config = dict(
    d_mlp=1536,
    vocab_size=15866,
    norm='layernorm',
    norm_eps=1e-06,
    rope_base=2320.0,
    parallel_block=True,
    init_std_o=0.0,
    lr=0.00704,
    grad_clip=0.5,
    decay_fraction=0.512,
    batch_tokens=65536,
)
Each number is 128 + 32 x the weight over its row's rms, rounded and kept within 0 to 255. Layers, rows and columns count from 0. Numbers have three digits each. The size before them is the row's rms in percent of the matrix's.

# up: layer 9 MLP up, 1536x384, rms 0.101, rows 756-884, columns 288-335
# down: layer 9 MLP down (transposed), 1536x384, rms 0.0567, rows 756-883, columns 288-335
up756 102:191098114154155136160093109085099131178079168075127101089159069136128096138158118109115120085117107148153133130091102142135066050140174120101077
down756 096:133101175117162160045128077126149106101166091214104139174152192116138129127086108152179158172157112107088169156137145093135160111124092141129178
up757 102:125096147173154173108123098134129095084205130097043155143080153088138161136175123174106158142146163101060143193107144088156090108109105090121140
down757 099:166195149119176138175111133134149166098138130151165167143075148132169106102171193076191064103104158119153109124120115147124153076143085130145097
up758 100:127151121105145082095071192166158107093116128124176109188135169100115091158088162127147150081094165138147117163131144062184100125156135100147172
down758 101:204133177126147168172062102080166119094132142164139149116086128097108108124107102152163109103140169122193084143184199091112168120176129125166099
up759 102:138151098169084162083079117123154120114097123133098185153187142146183155133101116166088135162140116122150185045088116094120110098133146134126117
down759 104:154118127110132122200087109153174161091106122090138100143124136138136083114162158151156087136129150125203083163110141128110178125107149146165145
up760 095:110101146117107161082144087083121070121141118106108145159095145153158147140166094120089098111065154127127105132090131121109108207169137134151132
down760 108:169162136120107066103124160128082181165121038089147116089125156101144073113103189055174184112174129111117172141160124146149162131102157194087147
up761 102:162148080132184035167104156096104151109133200157151119140104156048113142134146121122112149088127086111146148159179155207164154136153099106127088
down761 105:162097153120101125146148085150086181183117136112110088122138125099172159157142152119102159139142146153075113131103074118157132175159158180141107
up762 100:143101169140103142132188180117135101128092176064173119120166109103152155120140160177126227142153133149174132173115156093140124146156235148118121
down762 103:097149184107113156150073123183082144123122111141082121105139112181095081094097152127119109142147144081086144074143086177154175104103124156111156
up763 090:154106145130131111100092124080166129160151147141105077144116079113092087141188094152107136112123099119162140155127112112165069116180122107142153
down763 089:123135100145071094163120120148090127076140123098146168122121120162107157105089130079068154079161157155125126144171155166156118104165073162135151
up764 094:122127152063131106115112088146133128120172175190104135093112190095137168104177163153139144169104065157130139222132120121107164103133121146085120
down764 096:173125126129158112120166105105154139150080094124163093166095095130153053114152114061139124132182161117182134114136116088217076129139166074172136
up765 098:090122108144172099093128072159106129169093151137116132129153119104091127147158135103138180176133151109137165139170136062126175129175142116081104
down765 098:151154162123094141174131165114123094102124123140142075136104115105089113157100160140105130077149168187137099153134144116144085085140113182116175
up766 095:100134151155106104114141072050115075197108101106177178084146132163131121185144153095147180098117193137108132118134115164133073133092087076125114
down766 098:149139104118146170094110134166178207080199171133136054188130080166096090118101086150129137090107115144161115063118221110105115125089109175129092
up767 102:139172143133122072160137135129145093104137097163101112102051134127158143170127134101074198111172081133066103094132153154072080140090148093143140
down767 105:086094108129129135128094093125104104140125113097135132165158155186091146078124157166160065118147179148190152169118143123179166087179123147117102
up768 102:152197128148123117094139122109126122202099126121126091176193139092170147100093138051126121135153119067126134165130125149151101146207162118085119
down768 098:161097156114127147131095125120098172142137152155147167151119121190134056124194152137137127095127120141152127150162101084095109100034070184164128
up769 093:136116116176135096106113139124150034092145121102164140171126205121149142156159103162127161143110176148130121135113121146116169130148133103154146
down769 115:184122085109143178125126146173086167175094124127094113139063092144158128109087184060155153095148056152163144115129162153078061118141121116115122
up770 099:163124170109089142183098182153136172110152089170086127081141119089118132127182072140150210142112144162095103093116102075128143160113108114176068
down770 100:131127104117106129128129070062042062129109134056152149132086156128163119090098153156079150196166141168143158117115150119148136132083189119144080
up771 093:147162104138136124127176149122138181168109141064097226135109141171122159137133136107090139098170142151113168162125198160120166111122155149093069
down771 092:153062164147092120140083081066162093103124133190186054134171147125110130151129112124149182126104086114138091113125134062164161188143072131139160
up772 111:095195098153148112100131125103170129132172158144106161137128118128129137135147146086090076186092113151109118137106085065125163109091149089134100
down772 109:110093124097127174143142152107121202108106151171155114121096135084138163132133145141112135207135117116138147159161088152086118116108151159130117
up773 113:149169150143124118171101086116212058145062175141139124158134085181091148143150119165088172177110178159075132148185154097116064143174157173157122
down773 115:140117161156098140160114156164189062111086162165145128095134124100122160092092118127069129166055099160120099146180102105101095162135119175147175
up774 105:102144107122133161137041081146148094143091139104156156191125147134095206163122140145103125136167119100087078098142085070100130076161128113161144
down774 112:120173113105139141175089163139126200107165216107106149098096116139125112115150164133145124117115074151140160129094159145106202178167101155153138
up775 105:098125078114111080133094130149164110171118090109087115117136178134081119116090124065087133131070168119157120114148166107135132106096118102118160
down775 099:137141140133097096128135141210142128072168147159088174160153126098139170092087141132150121165159126119182115118115124157197202186124146167154146
up776 104:131131098159127145122142118132110117150109076066121155126149154124110193186137135160114070085135180150169113135159133117087176116126127119101146
down776 102:157149165095092071175107126161193135132119152169133112203109073139110116128137149101112101173119173182096176097101137140148097079174110145110093
up777 092:114127110109148123136090154109103143166133160192158164097127178093102112172103114178110126133139115166141104148056112139212111092169129127097087
down777 095:150085121172207150110117066116098105128127111202160104157116119160127129129152140097095096136135094144126141183179146183103170105154112102113081
up778 110:129209154125137144133127123099149101135146117088137105158109126132093146154119133137134136097091149130118155086114141138129128074185162091114158
down778 120:136180116147104103098127135116048170086093165165157129106122166120100133098113152135170093140041153100126096121184130107126121089175118170167233
up779 100:130111108073090093100086098146134171139093151141164148122104098097113108164067095100121134124118090089151185155111152124103119131180112172143129
down779 097:097197122158119155072137172141189135085095118165074154098147141131137127056184124092128133140154146093185088139152118159172129113105129129138139
up780 096:077088110092134150177126145137159124130150120152119128177141148084144093073049113105160208134090159122158080077128116165142069067100142099098155
down780 095:154135087139168140109095080149085083080116093071117165112097075174127097157166118152178039100159087112125154177120129112107159155130101133132176
up781 102:122119175132143120144113124122117058126076105103120127146180128112175190158092090072090149099201153127097136080134105096159134158168191073114163
down781 118:147193181139172157120121196151108103103144174128064112118063151139133161152130195211112093139151136147082167098153186065116140121185088116141130
up782 099:075103150130122139151141117100127109108166162116140116150092118107157162128136091121121135121110167170141139091169175141208206078134121087076129
down782 102:095182120079156151114100170096094116112118104152182077066166155147155117106081181119137110161081085084149116112116077106091064124101101165124148
up783 103:126135122078129116132115162187101213153181128090116161119138052151066162088109161118145198179138152160118132122075175179156175175146115125134181
down783 101:123106104142104154137122089147171119203164113110096072121169084152154162103108103173091121105147140106151149134150114043175156150123084050197109
up784 096:115080141095130189136103041097108175174086107125088136179143153150100069187084156116092125182100104196175125114133119109197128110127101194147082
down784 095:127082131121142086164103193187103114119099170165183090158132141112149129126155121136101130082188111138108160087124120194099156128083096090145205
up785 099:151117101115119108167047137172115172129100150129095141141129162135106111161146144116129141163107129152158125177128121153157149088110090174141192
down785 098:126146129246115082151115115106085154115093099107071099116086089112147143132183117055175142121136118092159175145124179143121128135096145137082038
up786 098:108145095189110149179073143125135141097113149121089106144168116222114160121104101101132142117090122145128145162098145162148185164118129062110105
down786 102:153130141118115131115189101076134159103101085105067156120088162081179111112096120120079150144128166213112108105158095172049112076123105117076139
up787 100:157117120173144127104171134138181105133143169117136118214122149089163098174149164112115127127139101089135139146087137134123137166115131142130100
down787 100:133144118140103100168127167124097117140143120118048114052096115123078103112127112158154151156134182151169136090141087136122149083108100082121138
up788 107:145171093095148168158132186086111091159101101132107119174121102146124088076159169151131109132140173136155140145164147167164086025170140085130157
down788 104:106101148147166131147176088113067136160215091125070136107076162127147170112100105125149155101120127104160118140163114140116138197099130176121143
up789 105:185065087159149128194176128144120168111072147130082114122145147078149171182124115118091119115161077161157106117119128095181135155151125075070163
down789 111:214137171146100198136126145113128055149146098144145094075111142131113119127085067163035102131139161069156143118130119117158053167139070136134088
up790 103:116103116117120091071154119192061122086161126071131128152080199087198106151145102100112103165147122124095091153145150111102138135099174124143101
down790 106:162130115147110170133163170129213132154152109157099121140166148087144176081176130146185149113114144149149148126132162142154142136130083147144145
up791 112:095126144129155176163143149130150125119140160129123157093149103125104140122161154126165177140150179157114092106155142145142132133107119052101139
down791 123:123129197112171151115140099123073175182194105099108177156100084183123165168148142119180160169127096157073066167188169156133111128175141074134171
up792 098:124037090087157097111193167143147112153096142147100134105142168097157089140132148105122128033119141129125134121076126090117133094140118121114089
down792 099:122173163183119170142089071141124131145166159136132114160152110154128140173072102170124107208122104156095175113208102143046091150105138094129178
up793 098:176097109123160142156087064073092114168125152098108102158108062143146127172142145138104099142154163095150140137195145098053108122095085163148100
down793 093:160111130126127111103159104146156066085166125138179118130161152097069101136071177116132137144106100119127098181156116195109121095196168171182151
up794 097:154081134153117035125108133105152160198169166134121111134127143126107121138115071108125074107143080148181110112158143125198099126108120173117150
down794 094:076130065104112180129145168168120126131103144089095112133108099085111127123122166140112141132107130121096113116134130119134178123140107079143129
up795 101:131109109041125125084110067143095089151116119174142096182126098105181099121133127134160169155131142102150118185106077150162182130107164123106155
down795 095:141146104114108120096067160127125133123107132118109086110099149121081135106149128123088148148102079192122157128129189098174166081174138129157102
up796 099:082197111098110118144100133072112156105084070097095124143129156099139153112146138077102108104103137120092101092089134150154122095127158159084088
down796 108:133154116104110147221106139108148124155121121144167097156179095110172099137154152186123137171126056104076112154145204133141162106127145117119096
up797 105:169076141070190162144127189139114060087088111165153118115193160180120154097099105159121130127085147097109100132119095149129117130110125138044113
down797 108:171151106214128128090149131143127112109061039153083171103130154145134122150183101175121124131135126110142119152088128145155094167135148157092166
up798 100:162119125145136125088157103104126147119150150084138161118092126093093143175094103165102069098093071109134170160112162109152205054120146063149128
down798 097:097065144091158101125152118128132105114087124158166167079181129177162038148115094128133120152128186175106054087133057109107148206154193216138110
up799 094:142131118112098174160172134145114124137096165156125132211108151077143119100162147124117073107140147117160122150153186135107108132150123119109125
down799 097:108171092058111145075149129116051173120107113138186141123129149146115120100120153163104147142130172120093184099140097095106087118056109062096190
up800 101:124075102128142195121056119172132163141125111141182082124155092099063121165156176157095099102128127129067141148149183142116158146119165161079107
down800 104:123156161096177100165158125083081145111090113157109152140137123173123188069133096153136110153149104096134106125052056090116080138106105172154109
up801 103:203151091212133105149120095099144114108125167114098147112124201080049163112153101106123115111084100086164101140176169104225147068196173132106109
down801 110:121186162129148105075058148094110132088163118132148118124153095134140150169135116101085115172062151153083096088104193155128129127104159124129207
up802 102:108152068101118167184161154110167148132096155166098163094151156077127154073120112138149091150143091076163139147143095109106052136159154119092085
down802 103:095179142134113117116167073122077118080146115171134092098150160104129123097130154085116153143109158110134109101167161082092180111117184107163116
up803 100:141167146099124168138109125119140164163133137185211117151132103140057136147126130131145103126125154143139136164191112105205067107122083065108126
down803 101:151106137098162140157178100166142190104117089204091130082092137130180062134159121138160163177158130138109186176051149103094137113129071155163136
up804 100:118142080147140101148090093132151118176173154167169114162133093053132149119168089150108129081138150132125184105098188125092154105117198067063117
down804 097:113068114095131149157077094151158117100098138133114163082111126147104090112123109165092119131077148154095112193145046106054061165136157086135134
up805 101:088203112117074114172135150139119048137078093045079147124116138122126111154115112143086145025191102193077141104095145139110181105086143128101165
down805 108:095138135131105138123126165117144107055097122116160082151155179123127121109166099132209157141167172129100145137092129122163091161109159087130148
up806 115:173184156104150079093131142105129104150141150110127156098133129036093161117147106094187105129132102084138154141163139104097102122109114134123150
down806 115:131147102089098134123149193158117153163139101080134184131154117082154147136078130107154127093186145104103153150120136092133160199083106121128152
up807 105:155102142132156114116111128102171151152108130135120137150136139110169166159111094108192154037172173099169096133072135103122095212111140142108084
down807 109:129112124114181112111131106039164111153131173172164117120130146095130164125078129147202089145111145169074159107113091154062168065080146125115151
up808 101:140171113122092145106095112077139119132142097141149156121173148167112141145112090129143132082164154129131148173144168108145135132102116061134161
down808 098:102131135131144144100193124143084163205146169091136119139114104133120170105133144124108108126073155158127090107133069129157140103107128125092149
up809 103:096172142071129152125099146137084191109133146158129165153145054058155110128109093145170130113142086112060131111129145114109108104222153092111145
down809 098:171098105189107121101111162116186130139142115091236166121182150144145100128149125170118169139117137129109143078109127151203157092104135188167102
up810 102:088091091103130138117100125104169115151150121054113148130123138080089141119162099162108150119088087166196141146141215095140083151093084113108129
down810 104:102139116132146112178113177092109078106135123170171125115186061112142125150058132118154133143085130156090109136077143152165108077153143111160167
up811 097:159161201138166163112070170122128158128115137099182092117119135124143210122103175141110080094048192189091131146062128166085128126181107117145074
down811 096:156097103129066094126148148091098117140171136147123217192171192109101144162111088098126146177105108119114136168135080087145094147122168123117142
up812 101:134127143139132175075151169100151096101085093096107192191086128129137211096127170130176169116136162122064136098070071115160132097117118132099148
down812 100:129189093116127120055151124165078160144162148122100136188091079118167140072110147176133088169101154103119142099172191098099105196093119149102145
up813 104:115126128161142151100096105126185134177099151119162126142146106111115151141207092136103190185100124111102083106107123178134135100153128087168115
down813 098:089210150135131087112187175113145114107147134104140153066085163120146166093129131136074074129123212066109176115151127163095117097122181132098119
up814 105:098107054115146176125087161065192133128062129132177145168122113142149125142092101154152122123047169093164128083137145143091120112157152129085089
down814 099:107136152137155138120101124128138134133118141163156148139123162113123148067154124179130144150158121153158120075186125141120094147129089121132146
up815 104:162129071174093086111162116127143082077101174059120172214089129106109126134149134113088091065170102120108122109169179105118086140122158106128068
down815 100:107107102106173135096114075099191114172129107146104135105146128096137113154152102141200130159094149134141167108097088182121112123153104195112188
up816 105:149079153159123137148135123178145115118097135141139118178082157131116128074134107111195191182121138077180093116072099105129134105152165116145136
down816 097:174094069108142135145127161062119134112065098215150142131121121138133135087100113131116111156085123154145147103149139142110161109129177112110070
up817 100:130073171120097124064178164116135178153131094128114102194141059090144125045182174124096152144223090110178121114107137144138122113088130155184080
down817 093:106165086148179108193082092123125111112179176107125166084116141184143145173087124153118126146069158172116145165158111074134144159141131085100169
up818 100:176178165149163143119091138108051123091130113129138096081144169125118129107132180136129111137071177135143147148157080189137193178182132074129109
down818 108:162120142099145131114142155136082131118102131113138117085132145164143255144066079157151125124153083157087145069157083084148082142124091135105150
up819 104:108119137137141092135137148134117088089092134087130150140096157116112087178133190202103150150171080141142158112160102116131114109150154124111176
down819 104:110113117110115080137133065190150080160135119121142113197114129113103177134099115139170176192113156137166068151089092101135102147105120131078080
up820 099:137132120161110192132063148114193121084146165134110103148114164133112194101148199170077134129103121107183148152106123148148142098106172125130098
down820 091:101147067127132101131099129182136123055154173087135107139116076135094117102092131125133102138100143150098103102149124126100104171156099130178161
up821 096:101123173086166089092154095091167152137141118185111136107153146182120117091114167114135215153136141127109132126141092113138127095089136045095170
down821 101:176080116163093086169104138068133124074139073196161164135096156094144111108073155119083088153132141089091093119116139095131144147102094138151155
up822 096:164117133114141060090142117042133171159090166136130138106167099195106160177145099052142151101170133151068103129151086097073147175205099145113154
down822 097:133149079090126183128197118147112141173154104175105109148098140109116153168136102120186116163144101148127172090103120138192147122061174103102117
up823 103:102129137145123153111175161115118155123134104086103137170123092110108088116086130124110138151086102134157134053147089082136106119160136091108107
down823 110:134180083153178140136168105099078167078174143142118168169180151154105121118074171154118096132113132138090083100136069155076170125132126096138131
up824 099:084118139130148154122107106193177122103113130110195144142120093135092087112177144099106156192142147091147112178132141101170085143133097093110153
down824 097:156114127123139104144117126080145129154129126139118083112129103118151120135080162117062128086110087179116152113131093157097134152158081120108105
up825 099:173201116171079120157158168159089171100151109132131146130176079116117117161140158113124130098094138106094148111123121109127078135070184112091110
down825 103:139136104085104043134125163128097158066133092084187190142106173181078125133065123100169155097124126146122114101148085127184096148154164091097106
up826 094:130156119100142070106175138158083113114135124127096166083084104134140094094151173096150153171128073100109112139136103143168126114196172118089085
down826 097:146184140149058136179115062093156111059148164136084077103124122143110197124143130144132163139084149155143057135142158109084079147096050138169100
up827 099:131174123110137153138130186104155122120141110115107142155168155184161090143148141089162136077172162081134166193164133138171134153182132106126170
down827 097:114103143127152191133108103084132186128116172049151069100124164074162199088127142149193158122142112178140157137130130159120176139142147147130161
up828 094:147131147157120092153157105094151180121119118108108093144153176129094109118096109147121130099156158198168161214153139076116092143102171085127168
down828 095:139109100101096190094111175113055195148103179182106162145149121112154165126196136116168055209142122010089067112152135144148121127109109133094107
up829 100:069091134068091076173124130128133091079146177155143122109128168103114108142157146112089100095166155110132134120096098074144136148149155108082175
down829 098:168096053185123160088121101078100138121066111122146166118124098196142139169139167124091116175117088087067113126147094120100129093156124080150152
up830 103:180116169120139147063180146130145143086129134109119165090113072140116119109143118113099133104107087120178086096149138165118168053137104179126108
down830 107:138085134109100137120137147058141088131114117142122074126160154138126116135148144140030106102138122168125156128158151123100136112120159149131157
up831 098:150183127086102103150119127118135124143091122152138118088125083123111167063109103150048197131150097120097121166121104184157074083124134101159102
down831 095:158101192150112079126112147158154128175139159154147127130124130102176117118150144078162066134106146132094137152093170119117151165099143114116161
up832 101:168099099154089136186090139049149161139105156069168105142143157100140118101101112151129104125163178204206145129153137076099110162038103108126128
down832 094:174150140135153129143122150217127094099144109093117124122152095139176109098125174163121074137094197097108144052099093131108077165200128133200120
up833 098:132112121145128137066105076141111072129128120113158149182139100147135133110127052159141104111154095085101182136119143134171094045103155133132125
down833 093:140174129150094154137099087142080160104090140153116183093099115145120088111107134123096132144146107102092107130134124178148195125133078169125159
up834 093:109125105033133172157108162125141189153170073127161185138071131109139119087175238196128164151148135105110145126176094153133095129091147077144116
down834 098:092165144139099112141132124170160126130107132126168056072125086101115131085131137103173124152115149114191134173131204129100169109123118156170139
up835 100:059078180155143139129061105121176126137069177132172169112127161074129121094184123127120135085124127184115066151153111093134134111071108152118111
down835 101:128165097142157152126130090168130119152121118114139099097123133121125097149131143125151109139068172038125164163129093190084079164142175110160053
up836 102:134107144128141113115163120148135189130110133069155121091154157052091141069152102151148159157108121060162117114074095115142097134068140113124070
down836 103:184129156188093134144121129112079165123144108162129129110154090109152109180090045092145174120118137204107094184085116144088132103188206075102104
up837 100:148108122162148124113103145155170094150150083105133130170127138105149158128132167154129104108147128133100138173052102165085102115111074163153133
down837 098:147156105093136160110139124109082104166173142144145185124120171138102058130129128131131151164079126063141104089153177090164112139104084171109099
up838 099:120097174125185097117127071136169082110149101110151145162164204173137108102107104076161133136090190122133132161087125124113094110089147130100118
down838 094:119160173123120116112157122091129151119100122119116046134136131100060118073159101155135191089154032088135117168142182142125091166155118108113084
up839 103:159098165148135121088143132141153113122114099093173129118101190117036191116154161129093159110151087089169109139136139102140195113117138158174044
down839 105:136118102113137079193138090144110158164154121097143088148142048174212059120064104080095099110108147168122174111103119148095111132132169155087153
up840 101:119057135090133143132120123144148143118093111122146124091136105124181116166152137159081176099113159193158144176100120150130159145094080143130052
down840 107:154160101139105109093103111129112111151153160135105080149113119107081116111107131090141078163097065022117144101126134110116117085175186136087196
up841 087:133136126143123119121146118104101109129131145136096147081163135125148141198109171108115131113193097087159111183160179123114121135153096093107157
down841 092:157122142084117129117123108098121150160123074128172107156086118155119132101154103087120097185112118123165108139080133097174148088173175130202099
up842 090:112109149125134120165133143152124051166120070129083132107095165093099170165101137140161108117131141126176112106104107196136130124125129105168163
down842 091:139219161115126099096115119114075186116136076089139076161143133125124117131121167063105106125157133145131131093142161142164114166136093172105135
up843 110:139153097139154129109147125155134160114118099094132163133124109085081173074131173108079144090166160111161181139183052104126119122144125083113158
down843 114:141112125126125134142095057145156173120119104116092167081159127184166151054104147153105090163123126164141106130091164160150173090162127155131119
up844 104:180158154169100116183215139106083122172152118113146157084132126151088059168134098056113130087143158108107071127153135126065160189076204136126048
down844 110:110163093100153180103094151156151089139126227113109126092128156123169166134122127090130148146183133139101169146086102068120154128184113170175139
up845 102:096086153119201086125140143120184066195092110125069173110117172092158113159149111084126123099093161134159115124097165141148176149089106078072152
down845 103:154152154173121120124139143101098172094120104110148069109128118142129131147079097122165126135124131100083117114174110215175148114183116189065143
up846 098:180148157126121126150105139115179169105121173133193146127118147152114185104139130114123133108112093126070159093119084094062094144141122144142124
down846 093:144124153140168126155205107173117103184193105117116111165143115120086151123111137122110101129139098172193073210083126117144140153148119089124156
up847 103:107116130165134118083130068070119151137059139149165071136134116137181104129171141112127152112155124118144143135106146128179172117119139153120124
down847 099:157090149097088156115186154177126103083122113148091221099090147097115127116135108097110160123076119106106113142114086097092081159120115098143132
up848 102:126152156136044138131156120156145138122101115130119065165111122116112134221148120105130096140090098169134126111130179092169177034118120124112114
down848 107:101076162148131172111136100127108125118127101081144135096109106087079109129103133171200075167140178091165146102115158136130152152126109170106107
up849 100:122191171144119103117179119132156078112158143133158131103086086131110185111107097138148083171120132145186077103121121126108065113170088123100128
down849 096:125113137143078141088128105121154168134100135147104146134144185115130121165122081110137160147121117116070138135095186135136162109068160170183123
up850 095:108139092146131111149110168097151069105123153116049137134092118046147080082156156122134172132143063121124146150169106120196120157157101106184114
down850 090:090165166121150150100162137127126128152080104119149224182117095100136136120131129100082137140125172149129120129083109116105121143084107083113100
up851 103:101106102137104129092153080129142186097149137135091116065142149130121091138161119085130145121110093162102160171151112119123104133087167102101162
down851 102:088119142117098076087140192120092169121094108156130151170129123106176135136113082127088103154106122047146146084099145143166128150151167128156084
up852 096:129126107160074110133180125174172121089144128147139095160166109108215057166156136111162134108121075158083112127127115146075055101120069141081132
down852 107:097124158068137171120103141113094140135120106125116138109079124142086206096124108137155152164123144106162134096168088135127157141072176122105141
up853 098:132157154104094112096114106124081099205149161084144095084104095065112108126101119119125164119143137102117108138102132146074166122134135130167206
down853 097:143172129178189156162081113097089106101127203124113094153147104172191098118158081114125099164120134163137126081133144147141115025161067156125109
up854 093:090113110118099068104143126077140166147187162124134163099092080135145169110138181119102095110197124194102124142145139101095109114172117192116091
down854 093:153144144154126179127109143174165154143082114139138123104121152095095074154139095169154151132084133103200142099136128167154135135060123121152155
up855 097:131125105090109135147130111181168103125100145194079163120130169100163173132189193150092105126145083127163093134102099130134122158156136109113112
down855 099:121090140156137208152114080177146182075118115141087157124158122122088130164075146126151103133142079160147145077146119164116085194135146134105118
up856 093:067066084119133139150095144148136107128078135134178205150121135146064150145132133172123119134159205176097141141127095115118170170157173132127175
down856 095:139115169132114140170124174137114085064157128127125115144107131160175089109117190107046158120125150139089168123159147135143151049150088112082146
up857 099:065159167151124105165091115117197057181165145101120093095099104131129131154135117099105206138157127154140112134130150102095150094106113079118090
down857 098:125140109129084101131122082104131162140062187104152190152124113142175135086161160139130090108107118141129116122063053096184112129199193091117135
up858 100:101125125144045116133108145154140209143168127095130154184065167124162152137125179117050106126125130097137111135144093103148147122106154059098080
down858 098:088182135120146190129092114093121120109127152096117152166136110203135178144140090132185119162104074147109125135113036134124123161102129100129136
up859 103:159159126112144090124177138146143155100094097167108105146130117117158121102095173128176149153078090124105170135109136117153124154121050149133108
down859 102:073136102160148145089121143178179103163153127162123056114108130138144147156116106189054131130118126182175156132103121125088080121129165133211144
up860 107:140113132094123161163125095119139149132069161114162179162121116107123127097140136104120152157101125061166185138123123124063074061132176141112079
down860 097:114097125083107129076172136119096101105171099107096101135118183082082141097154120147160142115166134148167060130136199120167123140106126136138114
up861 099:197082089118092073131137084162143101091143149154129127111018150142134134127101085103092132123105161089151151090157092179115167146127136046123129
down861 091:152094152153151114117160128167168149156093111106094107151111105097193071130135121143132086103128143155160170146176096126154126068125127223126128
up862 097:176110126116095110122054095182132147159068101166103095171123148132158116122091113096149097144066087119083158174155084142099148162141125145100161
down862 101:137134090091090151097141142075165124101171110097136150158077155131146168143161106142157137143124133118114136090097205114138136059118166087088174
up863 093:094095093143145118113068106142159114169107133114112090127161161137108120132072124155137149124093123049150133160158147089107177140117138121197117
down863 089:117137134115150151143158121120122123132123159166130121109100154105147134134136119045110127166128151079161187119127064160101086135140188158122180
up864 098:109158085175163140195129144151170138143080197139178125146118128191152131128112111123167174146130141161144096106188084127124190113142098139042198
down864 099:123133172164068129156151079140102149161135164137143139110108161116121143096141136137156112115133179132080141191189122174129120153113174121095111
up865 101:094155108119157119164219108138154122134088093152162132101116160156104073137120130086142214148155226109171047102068142125082124099110137149169139
down865 094:137163157120089077154108138156093173154172153109122142126143172111148208083154118135159102090135088100128126181146184119103079123065110116113122
up866 100:171096179158096116129136113167133161128131141054063139153143105122054094154109094111115132116133124145099122114162118144178145127139123096116155
down866 101:128121126102138137109072155119131128114145124141139121139195146130194100094162064138137114212202150064145130094062104139164148086119114095087148
up867 118:134146104089147129162086066086129102129099199151154162153077202108087135120095076114110145150100123125158106097159120117160150167170131136137119
down867 142:117141141112167141145091112097140139146175140103148144141075096137129132099117170142163106126189167103123159134137153200151143142130126140169156
up868 092:134121183074127151116127136128155161090119107128158135103136222100155134086112166150145166129186109155130110105141070157087136192137162128128119
down868 092:185168084165165141124158077152131141147146112103135148121110087085114107114135114109132127117068118105124094127076135086164116074170136083168118
up869 099:148191133124082148165144134170154146150149139131143145115080110116087112094111120146104119097191073112144205166100129099080155150169147100102105
down869 098:162078094155129101161111146091161103156109173124140101134110093160169155171128163092132098106138167135120129139069145150139123177161155076093095
up870 105:107170062183163137122110169121089153176131104119053190136151152146196104191144100113138142135155114154114133093112131080129125102101158113128149
down870 118:146115182174099143151167120087091098135075096115136186162099226165112149131162132102136130130179131143127131126130084162126082117099150184164121
up871 097:126137137055097143148131106165155121143108137162046104074134096089109190109126155107070106082100078151121114099156070183113090092188108092140092
down871 097:126096107171070116156136081166132180113077070106146160079186186108183114175100126145137128180167165117099119143112111097131213124110193126141086
up872 112:096163124142129117156106052149177144165134138107121118158095164187123124108163151136135154151167141159090095113061095137108127168114113068113163
down872 109:119117135132160076129135099125152129111144144102092065160159205098152102134088125129109134135130125157123199119095150133159117115112113144132122
up873 093:035114148122114132138134123159117110114097170131181146156148116119134109147128153120113152093121152136152113147174180136098136124136138108137128
down873 096:130138100164157124137137139127147145179107027164070101143124116153101150178142168149125101135128179157114134084132116105119116064113138134129115
up874 098:084174117163089139090139091171164138161092115107122101118149183113148155136166133131092128147091092057109148147150140151105130156141128077096135
down874 095:115068144103117128133088147118112130134143095159169112124067128159137081130151073108131116089169115180153147149105134135119057110107099135109117
up875 094:156171117130155160134112134111145137164159175060169138141165156152200099131077150133119136129106133094145161179145106166109070087178147100145135
down875 101:120103091100132148147128071134166184073151127177101104123117119126103129099110106103166092114130088137132147163127118123230175154124180139171143
up876 102:104120084110140158132084169171066078136069135071170129085139108141102151142138142141135154110131149155113105116114141132147140120081184110167116
down876 102:147109138125106067121170145108103173074050147132146096144188130151168111143050124123063087150123153163115108157181114153092161118166130155171130
up877 101:169129128084187137176057069126132196115133131057189178124153044081082094163067086152137085092141151161102112186117148155160067057124105159103179
down877 102:091075179129075137089223164137136152124192120190087102127102174117152103158135139116075156168130155153088150091114181137116155154106135113134130
up878 085:140137094170164107064143119117141176155175112161157107173162098146131118154098191117110179161145153136157052140114126053126129180113135093097090
down878 094:139146126091108104129136128098126139102130169117176115121133097106111141148149119151144110091114122144132171081209148136135081094146096142059145
up879 104:082087169103166100146127175043116094173125113107151101096132102079134101087175164123137142089122141109163129103073209144118096119148104122201070
down879 103:096105173171107129141094179173130179161122128125080058141087180184093134075127162114153114167127128148139162137106118156139178120080172149151157
up880 098:125115089138106066126104160092170065158078244107066195121139112152081200116115144173136162102169120153190079140094108137120159132131145123146167
down880 097:126124158088093145141149077097111142123104087136135087169139104186131132125128123076108138116083104112082113121143102137134141174171113119160168
up881 098:165191096131131101176141206169154113124134103115114130093131122129089148103100123110048159119104086144147089161135109189150118145073106099169174
down881 097:100076144126114176093079151121174160144130151149149182130134135138117099165136075104145180188122107099118188143093161112135072110137158130128169
up882 097:112087143142151132173097067150106111112123113101084150150132122179097101084144165094070146061077104160114157163114156194106149146097154066066163
down882 108:145132137153092140078140086100155160042114081102143098114124161108158128156120131141121141111112127175140104162140146102143155118133144100171187
up883 098:130163176157129089148089102159193109083129127107089068125074130177092102093105104102152135125091125120117132125138098117139148118098128100100110
down883 096:122077050054068083071126177140092117120172128183159130063167146140157172107123131119118125081134104147148131128083120093121074124149121178136126
up884 102:145115157134062203166144090138148070129101136128122117061045089154117122121131099172145131185155145221158106131154145100121195122210152144133137